config = dict(
    num_hidden_layers=11,
    hidden_size=128,
    num_attention_heads=2,
    num_key_value_heads=1,
    head_dim=64,
    intermediate_size=320,
    vocab_size=4096,
    hidden_act='swiglu',
    norm='rmsnorm',
    norm_place='pre',
    norm_eps=1e-05,
    positions='rope',
    rope_theta=4950.0,
    rope_fraction=1.0,
    qk_norm=False,
    attn_scale=0.125,
    bias='qkv',
    tie_word_embeddings=True,
    parallel_block=False,
    init='normal',
    init_std_qkv=0.0504,
    init_std_o=0.0107,
    init_std_up=0.0504,
    init_std_down=0.00679,
    init_out_by_depth=True,
    optimizer='adamw',
    learning_rate=0.00284,
    beta1=0.9,
    beta2=0.95,
    weight_decay=0.073,
    lr_head=0.0129,
    warmup_steps=463,
    schedule='wsd',
    decay_fraction=0.411,
    decay_shape='linear',
    final_lr_fraction=0.1,
    batch_tokens=32768,
    max_seq_len=1024,
    doc_mask=True,
    train_tokens=190900000,
    max_steps=5826,
    dataset='wikipedia_en',
)
Each number is 50 + 12 x the weight over its row's rms, rounded and kept within 0 to 99. Layers, rows and columns count from 0. The size before them is the row's rms in percent of the matrix's.

# layer 3 MLP gate, 320x128, rms 0.144, rows 117-133, columns 0-63
099:27 54 39 45 55 41 63 59 54 52 63 47 44 61 40 54 51 57 50 47 65 41 24 60 27 51 38 57 51 32 46 31 48 60 49 52 56 53 59 78 56 38 48 44 54 51 41 64 53 58 61 58 57 51 25 38 55 77 52 66 48 41 32 47
101:33 33 33 47 55 59 77 63 37 45 60 22 59 59 66 71 50 63 61 47 45 55 45 55 59 37 35 64 39 63 56 50 37 43 63 42 59 48 60 70 60 58 48 42 61 43 52 54 62 42 56 55 47 66 47 50 49 48 41 72 36 40 73 52
105:64 51 44 40 60 83 49 48 51 50 70 45 33 37 55 51 62 45 77 37 66 44 51 33 46 54 56 54 63 35 36 58 20 55 51 55 43 47 59 53 45 42 31 53 50 50 49 49 40 46 47 58 32 53 35 50 27 56 41 52 53 47 46 32
097:30 52 45 43 46 51 57 43 56 48 25 50 55 32 58 51 51 57 49 25 59 56 47 44 43 68 48 56 55 47 53 40 30 68 52 47 44 48 37 65 37 46 50 57 54 37 38 71 57 52 58 45 56 42 71 46 58 66 44 66 22 51 50 55
089:37 53 36 43 54 43 48 64 53 53 55 54 25 49 39 34 49 38 51 30 59 66 50 36 51 43 49 44 60 44 47 46 33 41 59 34 56 46 71 54 51 36 46 43 54 47 41 35 50 39 34 55 44 59 54 63 45 27 56 68 45 71 49 25
099:80 32 48 65 67 51 54 49 56 69 49 55 56 43 58 42 38 25 72 64 37 58 40 40 41 46 52 68 32 26 46 62 65 49 37 34 42 39 66 48 66 46 49 73 28 29 37 48 40 47 42 43 59 35 44 34 65 70 56 50 42 46 67 58
097:49 41 43 71 53 33 86 49 57 46 45 55 42 75 57 68 70 45 55 29 57 52 40 35 30 41 40 61 56 62 25 38 43 65 61 40 48 56 64 28 79 41 40 41 57 70 35 51 39 62 39 48 48 40 35 74 43 65 47 67 64 63 52 37
092:61 55 76 46 53 67 42 44 35 32 48 63 51 44 53 49 33 62 38 35 46 44 32 33 57 53 40 58 48 31 57 45 51 47 38 43 59 55 47 37 38 41 51 28 45 43 42 37 56 52 47 62 59 44 47 68 55 31 71 35 60 59 27 34
090:56 60 65 50 42 39 39 39 53 26 48 61 59 36 40 41 59 40 65 48 45 27 33 64 55 61 59 53 57 60 58 52 45 44 62 48 51 59 41 42 57 43 58 60 48 50 44 48 43 60 63 43 53 47 20 72 48 28 59 48 61 54 60 66
094:52 41 47 50 44 49 72 53 42 52 77 16 43 40 52 56 71 50 29 35 41 63 50 39 78 55 52 67 59 69 42 73 54 43 41 52 55 58 37 51 72 48 37 46 55 56 57 53 58 27 51 38 48 50 59 66 54 61 91 66 55 51 47 44
097:59 47 69 66 62 49 60 84 54 67 49 59 52 62 42 89 58 74 59 51 49 33 33 51 58 33 41 59 56 62 75 36 45 51 50 75 46 59 44 42 39 50 48 46 29 31 63 41 40 41 51 42 17 47 42 49 31 48 58 50 34 55 52 49
088:56 56 60 65 56 50 47 45 44 51 31 38 80 37 27 58 42 49 63 52 69 44 43 62 74 54 41 52 68 49 50 54 22 43 56 65 62 54 54 60 43 55 53 53 63 50 52 37 56 56 56 37 42 41 53 26 44 70 46 50 59 60 62 60
101:37 60 44 48 44 39 49 53 46 42 60 44 58 62 53 44 36 39 57 51 56 64 71 61 61 51 53 43 42 59 28 48 51 45 64 41 59 40 64 48 52 46 32 34 43 79 49 41 39 35 44 52 69 80 36 82 71 49 38 52 58 50 55 27
096:34 72 41 55 38 62 43 76 49 46 54 45 37 48 60 49 37 55 32 61 31 51 45 42 44 55 56 51 76 19 49 69 48 33 60 48 67 63 64 55 23 51 40 39 43 38 41 52 39 54 40 56 62 48 42 53 41 44 50 51 41 57 32 40
099:54 61 44 47 95 60 48 56 58 48 46 52 29 24 45 63 46 38 64 53 60 52 53 41 47 56 36 44 64 35 72 87 60 59 33 49 54 32 53 45 40 53 63 42 59 45 39 60 46 49 34 49 51 60 68 63 53 43 42 45 66 28 37 60
095:52 54 36 70 43 65 67 53 42 51 50 68 51 38 60 47 68 55 41 55 71 46 54 41 36 56 38 45 21 49 35 53 59 43 70 58 57 36 69 26 65 62 46 38 45 31 44 67 44 51 34 47 45 75 53 61 50 58 66 43 46 36 33 59
101:45 48 64 43 50 57 63 51 86 43 85 45 38 60 60 64 63 65 44 44 63 49 66 50 60 48 63 55 47 45 41 72 13 41 75 68 52 66 46 34 34 43 44 58 50 43 69 51 56 43 54 45 35 71 54 49 33 57 51 50 59 34 46 37
# layer 3 MLP up, 320x128, rms 0.139, rows 117-133, columns 0-63
102:54 59 42 42 47 28 40 46 71 38 59 42 43 49 49 43 45 46 42 60 38 47 40 66 35 52 43 44 47 47 42 45 58 64 33 41 47 47 72 57 32 34 60 59 59 30 53 81 33 66 35 45 51 54 54 58 34 77 48 53 43 44 31 39
098:53 40 38 51 52 60 57 47 57 47 48 31 42 42 46 53 61 50 57 59 58 39 69 47 66 25 47 50 53 43 73 45 49 22 55 52 64 47 64 59 51 58 65 19 66 27 23 57 52 38 42 59 44 70 55 51 45 56 39 56 53 42 67 55
100:44 51 49 45 37 44 52 51 46 36 53 50 65 57 54 52 42 46 37 51 30 68 60 54 26 46 66 61 58 46 40 51 49 61 68 55 62 36 63 51 57 27 44 39 47 40 42 65 36 50 51 49 56 66 45 59 58 17 43 46 62 45 34 26
100:49 55 52 46 69 50 45 53 82 58 55 59 49 43 63 47 48 38 46 47 56 77 51 45 58 43 70 46 43 43 43 43 51 44 24 48 58 51 39 66 43 38 60 71 68 32 45 59 47 56 38 39 58 39 54 40 35 59 56 38 52 31 30 61
095:42 55 75 56 54 35 35 61 55 43 54 53 53 62 33 53 67 42 43 45 60 65 32 42 43 49 41 47 49 37 51 45 62 41 49 47 47 59 47 42 46 44 58 27 31 45 37 36 51 23 47 56 40 44 46 51 43 23 55 48 53 64 41 39
093:64 34 34 48 43 51 33 38 30 48 47 37 38 57 67 41 44 54 56 52 39 56 64 37 65 78 54 52 44 46 29 41 30 66 58 42 75 53 38 58 15 63 44 46 80 55 44 50 40 48 66 46 38 49 71 70 43 44 62 53 28 74 45 45
101:47 39 33 45 40 50 49 54 50 23 55 42 41 50 54 60 70 69 48 61 62 55 28 59 60 48 47 31 56 35 54 48 28 37 45 46 56 53 59 47 25 46 59 54 62 38 37 70 43 31 66 64 73 52 57 63 51 46 74 46 60 59 44 70
092:41 39 38 58 54 60 55 62 54 18 41 60 36 30 43 36 27 32 48 30 43 20 61 63 55 45 64 46 42 45 60 56 29 35 48 49 70 59 50 41 57 68 41 59 31 68 45 46 36 37 48 54 53 51 56 48 33 48 56 40 56 64 30 48
092:63 45 63 54 32 49 63 35 34 71 34 35 48 36 52 59 64 34 45 67 39 57 66 40 63 39 66 55 29 52 59 47 51 34 45 43 55 39 62 66 48 25 71 38 49 67 45 46 27 65 49 43 52 32 57 68 52 33 65 52 64 42 47 55
095:35 50 57 46 42 42 58 40 60 43 17 56 68 55 73 57 27 44 57 73 47 51 53 80 18 42 49 57 33 41 45 16 35 52 55 35 45 66 59 52 37 76 45 60 47 57 44 65 36 63 38 57 57 51 31 49 46 31 44 64 45 46 43 46
102:57 55 40 44 61 60 33 57 39 57 52 39 32 32 86 71 53 26 54 46 43 35 45 56 36 55 50 55 74 46 47 64 58 32 24 41 56 46 56 65 36 66 64 33 44 45 50 55 64 53 57 54 44 30 44 51 37 46 48 53 51 58 51 25
092:61 47 49 40 49 52 67 52 47 54 63 46 44 51 58 58 35 43 49 54 55 65 59 48 82 43 31 45 44 68 41 50 47 76 69 55 65 55 33 44 57 38 34 45 51 59 62 57 51 34 35 45 65 42 65 65 39 55 47 69 47 46 42 44
101:41 50 43 55 33 38 67 55 39 78 63 41 64 77 30 40 59 48 55 64 50 36 54 45 41 39 51 49 66 65 58 54 53 51 32 49 56 39 48 37 51 31 36 45 66 56 53 43 34 85 58 53 63 48 52 47 47 38 41 45 51 43 78 41
096:53 38 62 64 51 74 57 32 70 55 66 65 68 56 51 42 59 46 57 48 52 65 19 49 22 43 24 49 48 55 50 44 43 31 60 58 37 34 47 63 56 81 55 53 55 55 55 57 62 42 37 49 51 54 78 46 54 59 54 42 67 44 54 37
098:49 42 61 49 57 64 38 52 62 37 41 45 39 44 37 52 40 54 40 28 48 57 45 41 39 24 57 57 41 46 42 45 50 51 33 41 74 55 53 85 60 55 43 54 59 72 49 47 60 67 67 34 62 35 38 34 26 39 48 55 50 61 70 56
099:66 49 51 52 54 32 33 53 55 28 25 53 47 46 58 72 24 45 33 37 41 72 53 68 41 38 64 53 53 52 43 36 49 43 36 62 68 45 36 56 61 65 54 55 55 57 78 59 68 24 54 51 55 36 63 26 44 46 52 51 45 58 47 59
111:45 47 56 14 64 69 43 40 65 55 53 35 37 44 28 56 52 54 19 39 28 64 36 47 55 68 48 53 48 38 55 46 45 33 61 72 73 37 62 66 71 44 63 50 43 43 48 67 57 66 52 58 58 50 51 48 41 46 67 42 48 47 57 46
# layer 3 MLP down (transposed), 320x128, rms 0.134, rows 117-133, columns 0-63
103:67 66 51 38 53 40 46 40 67 57 41 48 43 38 51 45 65 29 48 43 35 56 58 62 45 39 53 41 52 52 33 48 52 46 62 56 38 56 69 48 43 45 47 63 67 57 44 53 43 79 59 39 49 35 71 57 37 56 23 16 48 53 24 49
101:52 35 57 32 48 37 50 53 55 41 44 39 47 24 43 44 64 39 44 39 52 42 65 51 60 35 48 47 52 57 63 43 69 34 57 47 46 37 49 52 43 31 57 42 41 39 35 59 52 45 43 23 42 51 58 54 39 60 58 13 58 52 64 45
101:66 47 36 56 70 66 38 44 55 46 35 65 43 34 37 58 38 52 59 51 64 47 31 50 37 34 31 59 51 62 25 41 25 40 44 40 52 48 40 52 33 63 48 79 37 63 62 55 51 36 42 40 62 47 55 46 49 55 54 17 57 50 65 53
099:43 55 38 51 57 57 43 40 58 50 70 63 60 41 58 55 53 44 63 70 43 62 55 55 68 43 45 57 60 45 60 66 48 48 75 20 63 42 41 52 37 61 44 56 46 59 62 16 46 34 37 39 46 57 34 57 42 51 42 48 69 55 53 51
096:71 56 80 49 54 50 60 59 59 22 36 51 55 45 43 49 44 48 53 60 43 46 30 54 35 62 54 37 43 37 44 52 46 63 47 48 38 41 36 46 35 68 57 54 48 56 52 48 33 41 49 54 54 41 69 49 53 49 52 00 46 56 52 48
093:56 68 71 60 48 47 56 43 49 52 54 54 44 57 47 75 47 56 39 42 66 64 31 59 40 49 35 48 56 55 72 50 60 51 56 52 27 40 50 43 66 35 55 59 04 25 47 44 55 27 29 70 63 51 33 42 55 45 54 57 65 37 54 56
106:56 37 29 50 40 41 56 45 56 31 59 61 48 55 63 69 54 69 57 41 60 57 36 58 33 52 50 51 49 68 45 41 49 46 42 42 59 57 47 35 35 48 68 41 79 48 58 55 46 53 72 61 52 49 58 47 45 40 83 79 63 57 45 52
091:53 63 48 36 37 36 53 70 44 65 62 33 51 60 35 57 62 52 38 69 42 70 50 47 47 41 61 73 40 49 52 29 55 60 48 40 58 55 55 56 45 65 30 31 63 36 61 68 67 72 60 35 59 55 51 55 45 64 36 74 51 60 62 51
093:43 59 34 64 48 49 49 59 58 47 55 60 66 61 42 46 42 47 30 37 36 75 62 42 54 39 54 36 50 40 55 54 48 59 53 48 55 57 53 66 29 59 60 71 55 45 63 66 41 35 47 60 54 61 61 37 43 53 46 66 41 37 57 54
102:34 31 69 25 48 46 64 60 32 33 58 34 51 52 47 57 39 49 46 55 36 59 38 63 67 46 54 65 50 57 43 36 28 46 58 32 54 68 53 48 64 54 35 62 66 72 60 64 57 29 27 52 40 46 36 55 53 46 90 71 58 54 32 56
100:29 46 60 49 57 41 50 54 53 41 54 49 43 58 29 20 49 46 26 47 50 45 64 47 55 47 30 44 41 72 58 49 63 38 48 42 34 42 26 60 47 49 21 69 57 66 67 43 44 39 46 58 57 31 32 65 49 47 57 33 67 44 39 56
096:36 70 42 80 61 47 60 55 34 57 20 59 61 47 48 42 57 43 67 53 59 41 37 63 57 70 46 43 70 46 59 55 30 47 31 70 46 44 51 56 45 59 64 63 57 38 41 39 53 65 57 48 27 32 50 23 44 53 55 47 59 62 59 48
100:41 45 65 43 37 40 55 25 44 78 56 56 47 46 46 70 52 29 46 45 71 42 58 54 45 39 54 52 60 36 48 73 59 53 54 47 44 48 54 35 62 38 31 50 56 45 38 28 22 49 72 50 43 37 78 46 57 42 53 48 41 62 60 64
102:60 58 39 61 61 57 44 45 44 42 40 36 67 46 67 45 46 62 51 32 66 43 81 68 54 62 51 49 37 61 58 56 47 59 40 49 44 56 38 55 38 44 32 59 15 50 58 42 44 23 48 42 44 45 26 52 40 57 60 45 44 54 51 32
097:49 60 41 54 46 41 39 50 44 50 47 43 45 61 66 49 45 40 57 66 53 52 53 67 69 54 55 69 63 59 61 54 58 50 71 62 40 39 45 38 58 43 57 38 40 45 42 53 25 42 49 58 42 49 73 63 75 35 54 79 50 58 26 66
096:21 40 52 61 39 37 52 77 55 50 41 49 47 48 50 35 91 59 47 54 55 60 49 58 55 45 46 42 56 54 40 48 48 33 53 48 50 55 52 49 43 58 63 56 42 54 68 38 48 32 40 56 69 33 51 37 38 63 29 57 59 46 35 53
111:34 39 57 47 64 52 35 40 40 55 28 55 51 49 32 39 52 48 52 39 42 42 48 38 53 65 29 43 69 48 64 49 66 39 31 51 53 29 67 77 58 49 62 36 53 43 33 49 37 38 35 34 78 45 37 48 46 27 49 36 60 49 61 73